From a checkpoint of a small transformer trained on Wikipedia: 4.26M parameters, no biases in attention or MLP.
Each number is 500 + 50 x the weight over its row's rms, rounded and kept within 0 to 999. Layers, rows and columns count from 0. Numbers have three digits each. The size before them is the row's rms in percent of the matrix's.

# layer 11 attention query, 128x160, rms 0.12, rows 0-63, columns 0-79
088:460492482529495427507610535388509447555398498458510525462547517458495615490465521471551527584565461443553488425583418537465513475539498499471485528500511504508532500583526638534541516463417526540504420480609499562495446469493530526488447423
124:373413415511404508550526562441472525576463490561540524521449403428472532414527508511429556582395576404501555504504455493473548508533402478429561459484518546608533582497458439532465481482519446503466495508567554553425461517519528524498537477
198:495445500485474540529527559330485461606547544447486564429460414452501371472463491447452485532492532498526447522596519529461481515460441562457561550553517532462509622618622420491441528479349556510494522519470522520480436443499517554585547497
127:518497439482507554606510542448435513566639415418438556476487389543513405500430479443486448521482415561508419530454534513456527481437480548486506470517486494467471612623502489441364536469518493522521484524432437596443460494546499582564540556
135:464469458490500527471575439479558501481523484494481462561418570481469465535475526476475476509621470451493533469553570545325439506611499435402589510435536567459560428487519532551447588448519529506525472521509498467454599564450497467489457515
119:498391603537438524449510535458534401551489565515518473460546526468458447529552590542389512411557436427442499528484494497486441537491515466411489506499476473472475431532411539580492468537546560522509474477511356456547522548540486537516493537
123:569453537473433564455512478424633536456619614499594522512522514442482534491547493430488486459500420449450534529430505418502491541538484537465631486492437483505563546455503578589526406429531470527450474473515501417483612542415582503499461556
108:457526442452515461539509536500447447443540490538448485443433449530605520377615550531566430498448439519455467490510586487496543526494569494504619554525461513441478475429494535529576372458533486417487410479459536503527487594434561520516562524
078:556479507402445529550433541493452529527489512484520454470479503426379524475586629531473513422492562550480529551450437483562588398524383465492507480498429507489532534536474569528489418553505521555468458488460475516454496524465468505372468500
110:490500521481530532454454452667499508434509493486445458503519619486493617587469598521475563415442441506373441519428574494521548501566560479522437455501486494474573386433445503535506422445636519465511460496482475496563561542504544420444496474
118:421483428493502465515523571475411566567420498537569443547402377462559561484541481514516496551453595451522506491491514550443508473566510433476624524456516543552537535494481368566544503471503502497493505517530578555457422583500496500495482524
123:508510485498536453560517533369493544517430584511471496581490397521506469500462466626394511549542507399537519406536490481445549494551510436379580531415454462463559546580515451548494545410554461512496499555584503511464411482518441448552518542
102:480485517484554502535474443551508448481497482477404450545509502576573566434476441536584424556519558433443549472426530546509474546512476549479334441574618485476501515556541497454464564515497444441541486491530447479475518487492530547532578435
115:553552476469494492523403516381568485484484548492441584542537384582536480475434518446514466461488424520454504477504537512549598468486481558465590481539472507498391546531503579486485507527534523577547526538487524477517512483551449505526477521
130:493496519489520488507550513479398478514502509530427531513641495519439508517573564411551486388603538466494621564525493538447438553488487462421478560417496510415518460583493617487443547521501455374472482511484481469468497533416497464511494491
121:537528490459413478430563495595454563545535520542513501487465441524465472548484494549551460515437561553495421498515378494534513468421574461580512496475601502542507494483524448528524480434441521478417545546473591571483499477523427530538499391
095:509501519569459496601543526412511482587549530567511487527515484495559481424437423492485527565417488566483504494498417525546494537507472487510490383509503550447528529470526596605440396473546463470518507592482515486478413500508522445554508409
109:490514482418624435536513435525489502495513470488469387438511538496536509507479529498401527396548419522517569503463514482457517496597548534421581604477446546469444485515468397532512530461484479532658486476479353415529486515513481490511476579
109:583533470502559546469494468554393505469487422504477471552498407510571486549542531557521528495549601462513612562568437495551526533500509427515482429502543449485475443534485493515532593555523448514491539449481525572482464551609547559467426546
109:481449484527540600592533541625528513497495550555525477519608480471420500462516599477460557457537542531506595547498435524461481503472554521480519540451488443511444484564499501457470591547582457485583453549395540475511502551504557483547482564
102:457550465491538456415453518447458499507506482484572514468490493539509513537532496475468561467504454503482436504438561436450595491445582441525477511434483375513589521422457450528548490431482535441552501504521540453490499582612415454536521534
110:503504517468585488521596516468504548548458517474528494508499495573546533526473483561510485518511582430487458507483448460517581527440468466468477509489541445495508572533482465425514428525542549473494434527556562438512544453528573460381470421
122:487416427488487499461583560524446542531403505531494440518456541459561532503474444511503483536539541546548480472507532538545520443530486523543518445409523525495389539451519419455456455482521541468490457534562481425473478541481545446517502490
117:489412491477511529528460416593405439495532431446464459500499501460595501530537508531522527517405526507476543532504469383469481466417541504504508437533446475452512496488445648545493425503497511513544532466481552482569517598552473470478472514
103:519533486582523529483514548488390540474530477434532473506522514550442488431472460475452548571492479505527537512539525499471506519532391542534435521493440430477499510475421543467517539602551534565615638530470593462486522391454510544499566533
097:520560471486449528485414422566578475477524507494399430498490505508550480502472541547491518467498469525428507466446484428412406474491503423461467422545372583543501435468468505472552433543541416475426587453409522580522500471546526510468558499
113:462502513530573449539414459475472494573396497476517438467459597458571551474483427423500578423363521450525530475475538534541552508464439553533454531499507426548459652542524484525486503514483595494427459479553521472546448501504553430533512434
101:409490525496496478475515509486490463548537517489573583499475504416434550446484489542478485534582567517462518493476520446442453500529542393593657521537505493466462498557558491536520491511545406485400490481588545476515443530529554446510552603
104:424406499461445494503488415500534478534514569424524537434515544524473492495507461568488461490518532567546434409481415458495468582454442413432524464555609451460568436563543489460535541543528531466455457549524455487533488558521606561492544539
110:427541458539538532504495665584402516503511421545546496504444465581561526518492526451526515587451504481520507489539477501592505516493587493562404555467509499535516547480501526493458543443489476505551460557550529513568499597551512456523455464
115:479472439585474551467468530589430522546521415610537530425477542512492460527559460487534481527531485446503499520487433536545534503456513529420490402403386409470450492517500626506444549555436492478453527428580480441459571490493470450436506534
100:481504575500430556451489491501411567568446507547505481512484481539539444504520440539495413557422482530628470441397402474530493518377504569555440500501642446492483585499506526462474532468536593476554514514513591447420413481500470541485481518
098:449355543394491447502469512500517516438512508536529500416456425586549581490537471549509565541470555561486461478548532509553586429428535476436565574547461509498438553426491431519588459505499499571511476485493532511579567491447515462445514466
104:495469423492489487522468415424467540510541471505473479488484486559505501530479522468427451412480487420505494507473463487575512468475467572469542482527515510513564442520491552544510443480560487595463547557560450501552469486450593550431480409
109:549532509530565548487471528470442495589529534589523419544555574423607482441594461448580549418525445541423551516503495474549503492576454461485507490397541503483453566476517449472465504553577461416595475605463513543388411495526544456442504537
115:523438510551508498488363415492384465411525522497536571585625604531476483500473457501484534482515457472441468456537566462492567442482531492432463432506463590453482512487482562546493483502501455425505521464523470554497426464518505510459521476
114:519470578519519538512434531473492530495504446569598610449485518561426459556507487473522506454520457520558533525498498561436491510522458516446480552483469557356523372522500500507489564536487466441511522512426609445442538424386560490478595497
100:446496399452483478523422467503409439545557495517535509552407436532518560485599523360596540525482600512483550592539449450573504514485530463446511540516435529513560616585545517497451587499536486513501577495519531551530556558474452488441451497
111:569518485518446459574444562445526503543452445474535508452544415479543505493474486477534449651501438459488467543534466593557472509496503584572369400549519499469479520562510581491475424644499452504523589535569500517502480479460481443513514380
109:500474531590566500521545379516502585554430521476446491508527486522481518551494507525451495564456557496427535497406460598510482490529518484566418436559578504495533489559591521519410512465455526458388474541497530564490472450541572527523449517
114:477528422496546487527467488563465496520391421567416478526424534585487548465517506568524459600502586478490532444598498503507527443518481489506527519492535439505449481572492516465383484547451494481532535431598521430495496423507535473487537514
101:566444513524539539437498497470502472572521558460409506461552402556500502540518442551436525448468411517370444564511447486494583458446511498591476546520497579569412576405499496468490478578494484597546477523470460576448436468531471445500520544
106:512450516508390524463478447479473457537436506440520470534438509465551465529362487556489473415474571540430499443535558540493453436588495453549510513563505465481527501458580397615542514400466523544477539528581519536492538521478458487571491455
110:591479477587577445474456480482448469554542490439555537428524482411477492445437502446529547409414463514558535568515429552557575529472500442498617526545523463551549527620515406477565547425443466440646480428452473529596468481532422515512392587
099:523458490531534411470595395508399502550525437481510486530546603567596457493576491499589489447457482569485509490458486499488474516481467430498578513534458508512459513444648560546519481452576532524528436637493577528471579525482533511595460556
097:458413536534439509503515465455495556491515568542532485508576545465507437491473611392368502559615471416498481451547568477452439495568511508524585547491531555506577488498551594465459545500433471469542583529445620502476516448458637518467444476
101:509467505405485574518535436422520464495570551403471449421506563523512459514494495479385511414467452489553574542487439400482511532519374426498506579466522514491600538354500581488497571510563503533547514420438545484464492523430453450551466509
112:386528462445467509478509539530478551421446531619572521442427372503523461514463472512515503585513611640555485403543495431540544479475485486414496520376477488477494553511485453522492503505453570505499507500512543507495589509522543567560566441
104:530536560422519596477471422421521483630443515483494440513544552548491511555427501464413477380525484466433439539541569499479465502476519528551548516517491448554543492503518425579505530460485561571442460523569444478489461502556551503552541533
110:457504548486536479557490580553537517456524559528462518530513508480420485472595588500492514538502476399409498529467521525479480519508528460590502583465383540443454528500495629446489501471596468535521468453462523518517544549456517438541523497
108:553498527424558474469509445516512458499543510390554454577459498526520493441521486505480467489406517487543571518542504530497478517487474464477334612450518491499492502490521493499428511423467497504483464530459563363444523501446513481586515430
114:562478499463572526480514472509405494528462461542489447490480377498561432532495527477483504442455447591552556568529472452438458420473562500546482546546525543425498447467522409496526516480472532501601523533393551525460495553508364527507503584
112:448442486598462578465488494497558484612460578459525504550357547432498579449473474492529551606504534513436483503478617516408487501598487517469539454514560573509516475471527491523516463456380469446497502522549415428511554481583539436536538512
096:531487545502659604547536506450429570584415480535403498483525456523570516521455615531497544475560466470539432576607508519555597492479493554430508522433435541478459505606594484569466531528434596429533500465418493493485464481535470443514496530
108:510471481548487469518518521518386488533496517458556508512495512585586500527500515509474435585534414423506466479434501563610487487468484542538456463533598376546444499534529491408554604627563516489594466472546490545515390435472463536504467468
100:517558550486556649484560571538518562435509531471436498497577449574589473520438462487474493512472571484475423500558428507528556548524468475462441448545472600492470440415454417447458510577566457493479553555413545602484457463559470442526581498
111:545521412668474420571380572535490481483530480532390529498541509549531503506496579480420489544506551531508475536542553456426513384521538590501554538536482530505455455526538465528463524399495539458478487539442528486480481511433497499581417532
107:485499499503521448483468576509528502546560560436523510531417519485471511503450536455482515490526483509568561445592472479507508585457441515421444526358536431509565527558595492519430510456462554495390471543469551437505561462521434361490451370
095:513519484495485505454512457529456577431488481598453576499517443460528473474471455599463545495462561468542534430490539557630583451457422412507414546490586451444447492455477512535573438467444479463425399490419561532465488535481395504479514513
105:503523455566558457517525496505518534586371485491428494547460459520513582507490487542519494636609578485446502524488549523530483514366542494511446442456571478602458495544507399508445404477445480497393471543530543537433442435553462487541515493
109:481421496530538427509535485612427520518487433584447389474442483468540589494530491594522431456478551580497460465467525480603519430553499480491473431526442545481487472477456419549506413460513468543534464458474427502477503466494506512536568577
118:472424469603511438530486468469478406523463543467492478418560482478474507517497450511512490479666429531489587575458606514427447504551531620530504519552522554448520446548447457539433536508522432404505559501431486449470455528513538480625467514
119:469472542630515438541576481465524492581425535588548446510568418421533513449555451456474416390570544549515547486552457518513471483558446497529497507478548444559419430587520433585523455515543468565469548579461506478495537479436492528530572550
112:460520526541581452518490608426516586591426515482485580613501355533567512471495500420590584537540497597505476525495476565575524536473485476562405471498557567463512562532560520490557491529481509488433493459591499563500436527500521436526498421
# layer 11 attention key, 128x160, rms 0.126, rows 0-63, columns 0-79
071:525513521508530480489442487515514403495605488525487542478519357475440479513559460483510506485486492485498497533501544464631468529543543520471551499541456496600503474461559506485551560467423546426492586454383485512492492476567565529517538486
097:445567472461510552483499543538445449534491529465540471507524571511619544494581435546565430531540473485536493489542499446470428527401571574450517545493429600434546544495466553496511433485507365539593473573478522550494487484468509489528495508
166:455516426489492491485438562499457452583398489469567463513512507499576530397561457568504465595453518403479477462575542422455419581468465515473441548417451516453535523497500501485485413517484502542578531474553548520511460469482533435593580526
140:446455458449548499400456540532516477506506464456520526495516498543494536511577472475489533560509568438517483499481442438491499458453532532519440571470478504432554470494443511487504498487548570512615530409505533515555444518451635373528499554
124:537483449458411481500519512511482518441578468538505536504557472517513474461511522435600510405512502519438531588540479459507441497480486478457465559499549487612454417472537547431459454469522548538505411513545552421512616455515560446520490471
098:453558489433501519546548434480462580515393530445561473466513509542507499395508499434544539544526407551606486575556564491414488567532544531445524506545542413473496497538519416495481428480498550457435387545483407482430541470411426490502422539
106:589557523546434613481445444589507445467593555536403516587487506584589523489570496515612460561518453434440518528529565438585394497483574531474560556565555451383488492477524474495504399524518456577465487464456417479496445499503453460548376473
114:502579551443444464493530481510486497490459453464536591489500415570526532590525495377417545448486492566420450508486417547515602550530471474585491512597453447514437452485443473513476590577562412564511489547502473508520600429565485528542577519
076:411442510538544480416530488529510523516584571620516520382503497448427481572396492443468489549522439551505449454436565485518506546489481539524493504492543430468461508475568525509478507488512483419469580512493508443540510503516489613527401470
091:564471589432459498431539523457557453346502506538515546506545506409443556545418458560483435513538523524561435484512470431398524557527479458498551486492563521500460531546548495538480551568388513488589532470556489452521511412505471575442542488
120:511496514455448517448566481457549476408608592530506538483615470515495479593426488434505494462459480583494466523523455482425499509497404529549524491515529461471542490518540542552465548461465595509464522455484435475454573514472466528484452473
161:500420542426467528517465533544505568430597545566441461433502468529412480613521566467528578477511493562516595512414523472474537456520453539513546527470534400565487480526488515542495550485487477424395450501431463457481547502603536587480397470
137:444503534439549395499559547474430456478525407537551492502489566444531554493510510542467474523509569500548497509491513513472479484460462461470309539480426523556537518439482521469497524532558495542573571499501615542571506504510500500433630492
121:403531505459439517484427543474436508464553484518472496585477528564482448536542573527504457521521499473503564455530474472568432483373592494545461428479570460399574518497528439453559460493565478462599480428465453439502430533510544507485510559
133:440466516543440458545444470425565431532489469420557528490540502457524409498426496475409436455453459494475547548620569570505453523561434553457495571527494584542417500564487531437469560534469569532490506549546545486474566554549508465492479489
102:509518501492498440484521447435565507515523470437512444522490456565564522446441517478600562367451520437546499490524520563453463508518495497472476546482542472488524478415492445470570442485531452578490506582500487455514578466530501557490659404
104:460487528542505479505432498518436529460495508439493447492435562532521448474551504420475563504503496501473466522553575486533542579521540529439572631544478492449485612540441620592462459445491483493476423588507449518514496425518493514588488434
118:571478415483567504446493501502530529416530462535500438524632529527404583477526506502444542481518441432520473472534443448441486542410486473487415486467486503588534445538463512533519448524521549517545485422447538418537525537506520486486482546
106:496535504515349509485552541454426496546551541504409454498549468493502542450451556465485527461498432541364481543544565603535534492515456517433456524591523538577531464459492616511479481537493446519513524543495539480457510568550492559473559543
109:475437543486494435499535489470588524510494436443518489497582518463565555462440483525506409447550449466441403474560505527356414510578536459508417473430565471457468507439506439533557397560582516532401468532538525461465569565609511500494557440
100:469431410517522464522518559452469555507526521683466511460510448472428588472513544503489582586494490443516519482489442518510489501477434535489569425573546520470485501511519486485502466524411591512541416507420541471492438538482552533485482432
107:526416471559470525484553451491531539547560536512494489498353526498525637519472532398491471418409496534473573530505528544572521564488505422422493525584525460571465495476556622478537530441470494542548507489495521540448481507536556605401634441
109:583479548529534558501560464534434531541517446552511557429568444553512558516482586509521540400509470506462506571508444476508481494581525469504495463528426491492481543418547511514592473426427562598498562556452537532556494459560542460599491481
114:490473512473478493417545480485487486511447516527467403429591607432439498543550532474479520447523431542492485474439426500473472557471543563434530507459548440358423574508453496493408447538382538492467463418516390518550433463553518498518434485
109:522420562532568466516440421459554463478427481505555486481468475500468459586449454585479511487400608579571570550498518482441493466544527487560458442520549507581488549492443458525484511503510455479458549488462471547500544476483530547452593483
111:485573472505554449443447450492547474441398564475512444465557599498452537448486520477460462552526460491518457498458537414544515506448409436542455377398449462518448467530316425561440436497479467498591479513429510472501456499519429491430524498
100:542551443528506469514597456444431534515476425471501545456463571403514575534538460463439505533434539525499514505406428535508611480572519479504462484504535501515523462511522539481525537486527527482584482502573436530547446445567444475495489455
097:474518493511476537467451513539469535531490502447438546446467433399468513451488516446595499591531397583511508496543483460603629391526459472566599452524429512483478454515510505499555479592530475506443546472523519532471542510436644568528517500
095:468532521450498490495470550478485581472429478487572438506577434501440499478398488565525481483476491517588475492400612504486579580441535490488539533431506489441459419426492520506530571419582517568518480454518573578565535555579497503487445450
114:478451536528526419473619479505566531458459462516467502536620526497472492523451475428523430420562463531500501533625482553553537575499582551510392453570461480529492531525535467468570453525555455545488515527452538508536550456585432492457604500
113:510497476425515446556530436614482542442550465477580565560683501438476503482504517527499494467522574470532521543521404558522518483397506470499477459506489573497488515470533478530549409595494459542532469508489559455536482429538411486418498512
115:497477446386537465430542468560478501494577394489471552533580547492524546531494452505440626454458492545500501508487429549479558407479543460533417542568521454457513483415521555589524483467546484574559472503487501457526584548504615490483612406
105:583548492531542499470533566453502477450560524495533479510523511617463549542554464413486438614503493506447482476505499455495538551446465528560463466447527483354433460487507529517527466509547438493458547549496539565504508446618482427583541461
123:554497535527615532417465481480461469471489533591479391508465563539449582429562515492544414574504608504510518439474495386491424499455459470431508448456469431467500511555517514482502458373515555581493438475587472540506452562475481462471440545
108:428453520475499436496499520497537513511494434471519512498457458380463420465485433458516571528493486576490445528547578617526514532580470493415527570533532466497512540505499493567462553500542506455619568492468474456565544423508517536558584407
130:532654491475586478471568521577535465449515560514535541541592574481456440482485477438507531592488531573472550516516463442458577511384492529535535439461521555383497513536442505517436491533552518465463485493572536443534489489530450461538466516
128:487489525578520546509548423535548541424502383487563546529478536572537470526434593456535484426425477466557504495553503542465468493471459466447502503507522593494451564605541487575481499543471445557485434473546511513507593531479465618455505465
115:497445454512427445462567507429546436567623501455448456516470556488537478498452480390537501447569502557462578525533555562528485456494452567480514562523584451501458540562492584466458509540528540464562536554531482438456521539545502492556547510
113:532474505504472530473571422513517472570494524416459462541526594457529434485532513510450529481499455467479592471567498440503464491506511455477413441449417537487523442542507509525492434535486473574502495480458475589481530437545340452538543506
119:474537441512487515622557547450505470612453566436529507512403560540440525431518495582549513509529536407566522591551522502474453517505501423466564505496473550463491535476574493418539465457492531501444427508438483394570452454504514479541448513
093:482421512526456440518499441522473506528441498464525473458485618441534494444533554593453503460551545554564520507493466486478371506461441470526419493426552535555480509524588512447415534532466483485431590453523497508555563530467604585474555469
106:406452561476569377482450486458513505563431462480526524500340408422425484454524458500483488491535569578572533604542496506550535479555489500463550558490446461588517559507507436518586475487521503481467484538381522464572503466533507505508513541
121:500479462546394492553526448482450528462537450493399432350462550536497478630451555419544466403433487641434436522471532513464554492513454513462494559577502581583470539506511626509428517412412488491447554536506429589471465430503499525474435405
112:498600533582496571471529421608479579484470454527513458562484470569503449422423500553425512488488458487523492463567536474550502597561560458495587531516602491523460482494469483537539463505519499520510479452555367461487557531411498449500400455
108:515535454494485559542477576550618530533505547491587493481477496433454367405446445469456566442445490416457462464474506553506478506408503481489549484489391548485494507522444547405456577494418518510500536489480424478488453480552460483443522465
110:478395524542515520459568407483497515489582485419455548454463588411467452532426504442585460452463541556502452434469499487516542498528417526467495400477524422433553510515566503471410536398488527520447553522543520516511524456513531466513547382
100:505423522568421434477487447501566566414518487512429437477487498489476544525474554560500520476495501513565445541524543512632498516541504532473389572496477516519445483417516593542496566472520563514573506413395469515570511560588559496491521488
104:550466539496490569559476468397463567410596451514445449473477444589595540540495578504481530416447510480575485476469467495515537461518494521496530563503516510385489434437565510524500387449535409486527545492580531516513553569593442577500579518
111:493466510560473514579526479526510591483423478514490488422475462403535484537519623480524389501469349558493457511451577483516559574528505529470565495549527538483542597512507544487499541549506549480474483563405462530498512555424509609413416425
106:409573468539499396436483535440550478458539556477481594470526563502480575514511548388489388493550518490553538486545458523518517558497458494545420475463389448550432412401432499574486492512516414628428427488518508490399512469534504518542591428
111:559553522464492470536534563585568625436506499519526466442492511447567526539502539467391585447462450562465508569404479555513460505458520533536446487542382483504486553490477496429515500486474411487496529538523471560526501453531493606469528509
105:475414509485492494458523518541489601555498428603451500443532568497438389553475555482473577397461490580509475473549467525494464398498400499498456470515475496437548542559548408489486517461368530518520512447412462473561504514459507492460504486
119:476517563472479528552524427634504524497476518396498485459461420546545421462506494444531481503512454527470452575450505479547530549495520525504533491555535533601445500448500513588481466516475458528432544510433481572535530406562536538531403467
110:488491433465462549558512462532436534492520420563453608446623477524490492535519594477427534471461474512403429462526414534499538457426445505540347484561500464453568454490495510467533506413494527504450481521397517515526515504616442501519528450
115:442518535494535542535569449483604535521465519447473548503530508534435510493486470509476556517506535533519518510525445626521534469482538496387433416626524501570528572427461488444455566525593480538538558495396445484485560495440514479466543480
108:455432534608557469426381474501505419466449512494497504515552517485509457476478527494514531579529532491536502504522587422515500542538478497602453543406494516500567539559451421581542480484414522572564557503506558542524453535532449553454583564
109:510461550466528536413467507536453543579560490456540470452494510565509412505546399475584405461512558461502521492530417478450422490510406496549507569481560465512469457524587417537465461504432518478410507448557550478480396500491551496515468515
117:513450458560515514544527457465578517506617413523462445508554459458531585553476547589572511436443477499436493551459514564465525571471567552476465478479523479526466566484482576460493430565516410527455507590453523495462489466551457491491493381
102:496586511454404450563551470441424523456487428535380514544501494500497522609459555497503522491447532552451477401501480583481578497535480542527528536582592539493485528456481459471495540510475435557447451495587528571479481478545552481503518471
095:504628514399532504551528521536420516543459530500471525485447462481493494456507550457493453484527504431534513566490344495535496481532413485564404460464503399596538438420475446554523500458502395584516522618421571564460522517511495468463522466
116:560512475487561518496487547490390481516460515586522437471548601532476556437566531467474502604544514438679483408520434457469450488452460473622497471353417497520567422536357496557486467462451487543487517479586541562545451545461449489524503571
116:509428523479554438486460527544420543551460518428640518502490431459444446468464484522481493564452447392543482560542482483465450436459465465534532522521548490535492486546495352487518530529408557479423470451504541405535437462467533461514377583
117:501433470521507413552463560473417467582472560441528439482539481425439427404474518584487442500490422477530545451484479468419437551558488455541601471421515434540458526546483423506438497415439457509433429575551529512458529482471558550495465465
117:511523452491534458523507476550502439534564429472537591510501460496421512567550529522472492523501499574509486522456492553534518420432470462501389467578500431463510454378400450472520572469565463547571590558425528518454561445517493496424595437
# layer 11 attention value, 128x160, rms 0.223, rows 0-22, columns 0-79
088:440426514531514525532564579452426493451454615474509483601542515492548531524526431491494408472552524431465458550509522518452527521525505416580519492503518437537546493419507517491552399558475453512408413612550526478458537542549546522460502474
094:572476554434522486527533495474462471510514453490496537569477522616389464510505486426535528529481474540406486477564484489499452442562590491528516468455526531514474521538586421564418428543509547474512502468475476577498474449481502483489438421
087:581413469528542488451524508544485484416480497382435567503563461425410469416453556471546490551583522475579536422548471553480505542470482516415494561561486449528523487536438523548477539493426554537480509478365496489608498469584574553488587496
082:584570518517487452478426604499462467545473441548578489499472563486622473533554511561548488455470488457521463504435443538471461430392468435526430477429492443483457481625454443556483436515503475468541481467493505507513477520513467510406519460
082:486556543524503581520591448513541422643478446587509508536589535461484484506437544548497555517436509498424477504476572489512476507571498449469475472515555511502526446519455499446497493403518456467471516460549538616457564516433625542560470499
088:441513472687472542501500509433506573554437470544511489625494527431484590486562496523586498534521492505508538459429496528512515472508475495490469475599580553481524597458503444496572461429521455499485562526438503511568539460453467423533537494
074:547484466548499504458562500433495432517553445441491533498528579457443545513482623508555512466541508502531420384492386576512445538511473587467492552516525559456498539574529558531498484482437491572526460478443353511503493527555510518499525547
084:476458498474595452498492450473549497525527452478561465427452532490534486480469358490583442579410423563553531504516520600548483529566507490524589384490473564486459614518453518422576512392515454467567499592558473480526508514461609494442489534
090:440573599567488462535667454500515481501493508404550520565558424422578513454538499513538472531429489443471486492529495408430533427540566530573538458510488539590492483456481487520524413564553469454561510519464486443529545527451512486479446511
086:539585560528611405463464463420524482552514575550562440431453536438522516421508473491517494506582452604561543541459510547481549504541485504575544541604469500507426499490561501471461554449510547478544504444532411479529551479479530541514545530
080:495443498473545554504423471415472436562556539519485528493523579474393518546418498555477490475460511466448408506542486515407538543489468549468538495474558379547527562555567492579503472469450500450502493433550463489536529483485502460551608497
078:503448494427485521493439482535542511483348579502402564542500603475521412464557533492473514536549554519483477473469538561495496388457540457560613561589540530516514487479503529531531602540458440526577469482543460532554520461485447513499517455
074:525503508510478409490468469422488465488462487557498505431452479558551484474455527568462488486455522504478502408514543572464483622489555511449425450503531543476374621465518507394568509565506483581552469455484574552494456415444510477495571487
076:420487592475566591516526460481524495491473555446537514627489471425612519575545511499465444524518493522560507524539586433436552473479534466604666567544515533499596546453422525532513549465465476568536523535541564459478570531503492460409464527
080:415576601505556458476482461485465451456490490576576565511456545507531478552455496428457479496562403481508478538552562498545556464525499553482441622508528567480430420485451516469468450477551527502555595537511507511423487565499548488577493330
083:417563568538532518534598435487513458427491554464532549509508511555442542427498519454420585598487526537568538497467513515502498539503463466517491586563385423636531515510500508501502584455502523524467435414450506514527463595509454549442478561
075:590481458464438535534460484545438501522527462536476480486515493527461471545490430490541431464440460530490485505449428426389516455533531532489517481476534547505437445450537499487429479492507549526433494459553450496552519489496567595553529588
080:427487492435499478473496521472457493530529459509485494489491459538497500572409494502398518462588434556487531581479409480521464529581602504388471513518560453530501428492495525357508411542482495600418592505529438520607531525502560532549448492
094:438517491494529601508562545533502433452489485341420442576554509493490456504487456526499543550435441521517517502548469584508469544601475496451499464448545457543608482461462419510507494506482463427466495441470477459439420497529582620510514488
077:441577492499536438422566486436492429511556533574486488526440472523535447480492523448512491485564553480511598469524624465585524504527447472487478451549527573439437548490603439499504579476434442529553588435371560529434442494447559467529539515
079:532476597521476438580389531529447520572557503542492446494477473596500559518546454423545414592540513523513517553509591517485413484422561452433514497541547448527574567592549438552503547500550486461500473464458551525530493398479516520477470517
076:608515505600428570617551548468553560517481429492454477469554493525468492491526575459541528565479501476621510515535565423447486524490540509553505499467410547500554379507559471584523487537450522544463460465440461465515474548576511515407561528
098:556524449496462468426468489519500505558567477564503462395424484514481504589493448470546461463572451552517527532429471457475555493513473512536438476631573459464530548508447473433504577564446487509447537532524440520475520507540401440436512495
# layer 11 attention output (transposed), 128x160, rms 0.179, rows 0-21, columns 0-79
090:494423487531449559517566447452550519519507427466537483528446520390454513551554457452530505475451463482537501476495508529444482467582530484532572454442582432545588453450519526555491555506470611545509491464583508464538603448445528457435454478
093:496566577504486427528461424449477435560485540407586532443504530496448444529482422479480516478525425394499621540472550517556484496485504567394438469505538497493479472487479489566401501564432493505464396524512557389483476461429457457504467410
091:584590593473475587445453575535551531426615524522502566489524489525496539615407532499415569474442476585441511555523448504577605440487534415544589536432455511524473519536463488545524449448539458548475531403467544490545503603472476535469474452
087:452478497504478497476499462406395551472431447533571466530480461479549502515445507437416535502509630516437442546481553500510538462571523506533353564555456523573503487473465483528507452578535516568515538524475550555505536409496463461503552528
085:463427495474439405433508454563570570445449560484501479452490512527447557484539469619562492451524582441513484499501510582461433528513488548460589560564522610537454483512551528437539540495471539506488596552486589446535507444526503527505508508
095:562467599545551502523552486464501509455512611489546494526425454405563419390495509485556523393479515452465503458439507481476416551478476466476624453577588500544520520612480480533564486462535507540439426551559505526464533521533482535469542500
083:541499572493438553454496501565448543494553479555546498503526462483458548464463486570502503455504553484493475448463441501510498497467490533535591411516414497564473510500456533494595394489473489449403432418607592528501442512606472594433516512
092:537465503517567441544527545430522454576501474499405589536555494551454540476445470505391502466617427473551502438530550559487543515583509524471497491485519421456534559489503500514358521449482514624438586557545411550569517511534525562472562470
092:498550519580510442520507534446589500504472490542564469563498458490550497518489477503482471553529498470516432368494514469548486492535450536488523530446476415495583577614575471559595523419465624623536587526576564474525474531500503451475464424
088:534439443501443621492532521539519454535485463546468537463499421465513528535518489522518552607494536485533530494540514514498511460475560538426463423386468561505476527409545594469522459544435408621565445562533517552494470555594514438450591479
087:535533501456425646485523554543510455455606448480564558598586528540489469472372475502482448505504589465467554572502543536557446595452457509523495529554466586492511498463416533513472499551533427579507510496549492494499549448489511447572429572
090:554462555476530424404520518509474565456481496444486473460428485485497360527462518513466604557482493450483404485482512489526514442468471469446484475535455445419472492518489528481495514451528440517477462493510562463488473531356467492542557522
081:597436459513534516556510574402496457597479560555544545397583532526503531480475493427615546478538485524478514594522528599492501563522429558553363478560457484480543468472512559514462408554481534394459536556504490508483474472436526495506578529
080:545606511454428492449513541552614577493544508556417476518416447441502462432446541527532566590436475461532501499450539495506530479472426576556548523487508502524511472458521417465524539436490535521557479490444488540454565531459485430538535430
091:498436526498458486450524452551575492599471445493577554519368492568500562535507504445471531633476574537479528502532448485479471494473493534461540450599548507536487479599532434499540572507381570512435586520505477569531509391478538532508476502
085:495458488470549478496463576576523494489612449470544514480417598432516495453515492499488484558388504621512561467527404544542484457516555514533506508480419544399437571414544437506515560494412498494449516431503488505448464545597503510538444477
082:535459486582444482511395367473428542518491486434379490577552428505457480544539450462573425440443474506537573516421497515525524421538536481503514515523606488505539510459494482495539422420461534478578458513500434485493506561591473504457460493
085:564537533532488513473521444457556449523440494464526510482507557521491519559527482482509466415481459592474561464499555512474469432497330502555618558390491501456442464510544501532470417504493397520424521556529538575458588547447461513530508459
092:447539506496599464505482551624460620466412567472528509505566556480469628475513454566539525409539505502523509483532553538472524481511525475508663440408528434447449415447517508509502515446565446491411518528481390479501560493565397390521351488
084:510454547479613514604524407564548503553477485472594494447484575437567554492520505519398523517535539489521475489502482529408470472459481507495490476442505494560409512512512464465493509588475487508625424521517407449582533536507550483516586478
086:545568450429492541525533493477556454403460512454521505444517522377502491447502515516492531446498505418475580495438445458491478537591483420431402484481433471451397521447419547507446520585477578526508487479557512445543536443578496499462530445
084:471434482439546486489426516478517509527502539474491468495510480471506587461648478576460412485556478551476540514498410452576487505514520446532479473450424536482435456552439570392514451475539567496466478475532452559446480472464494468470438482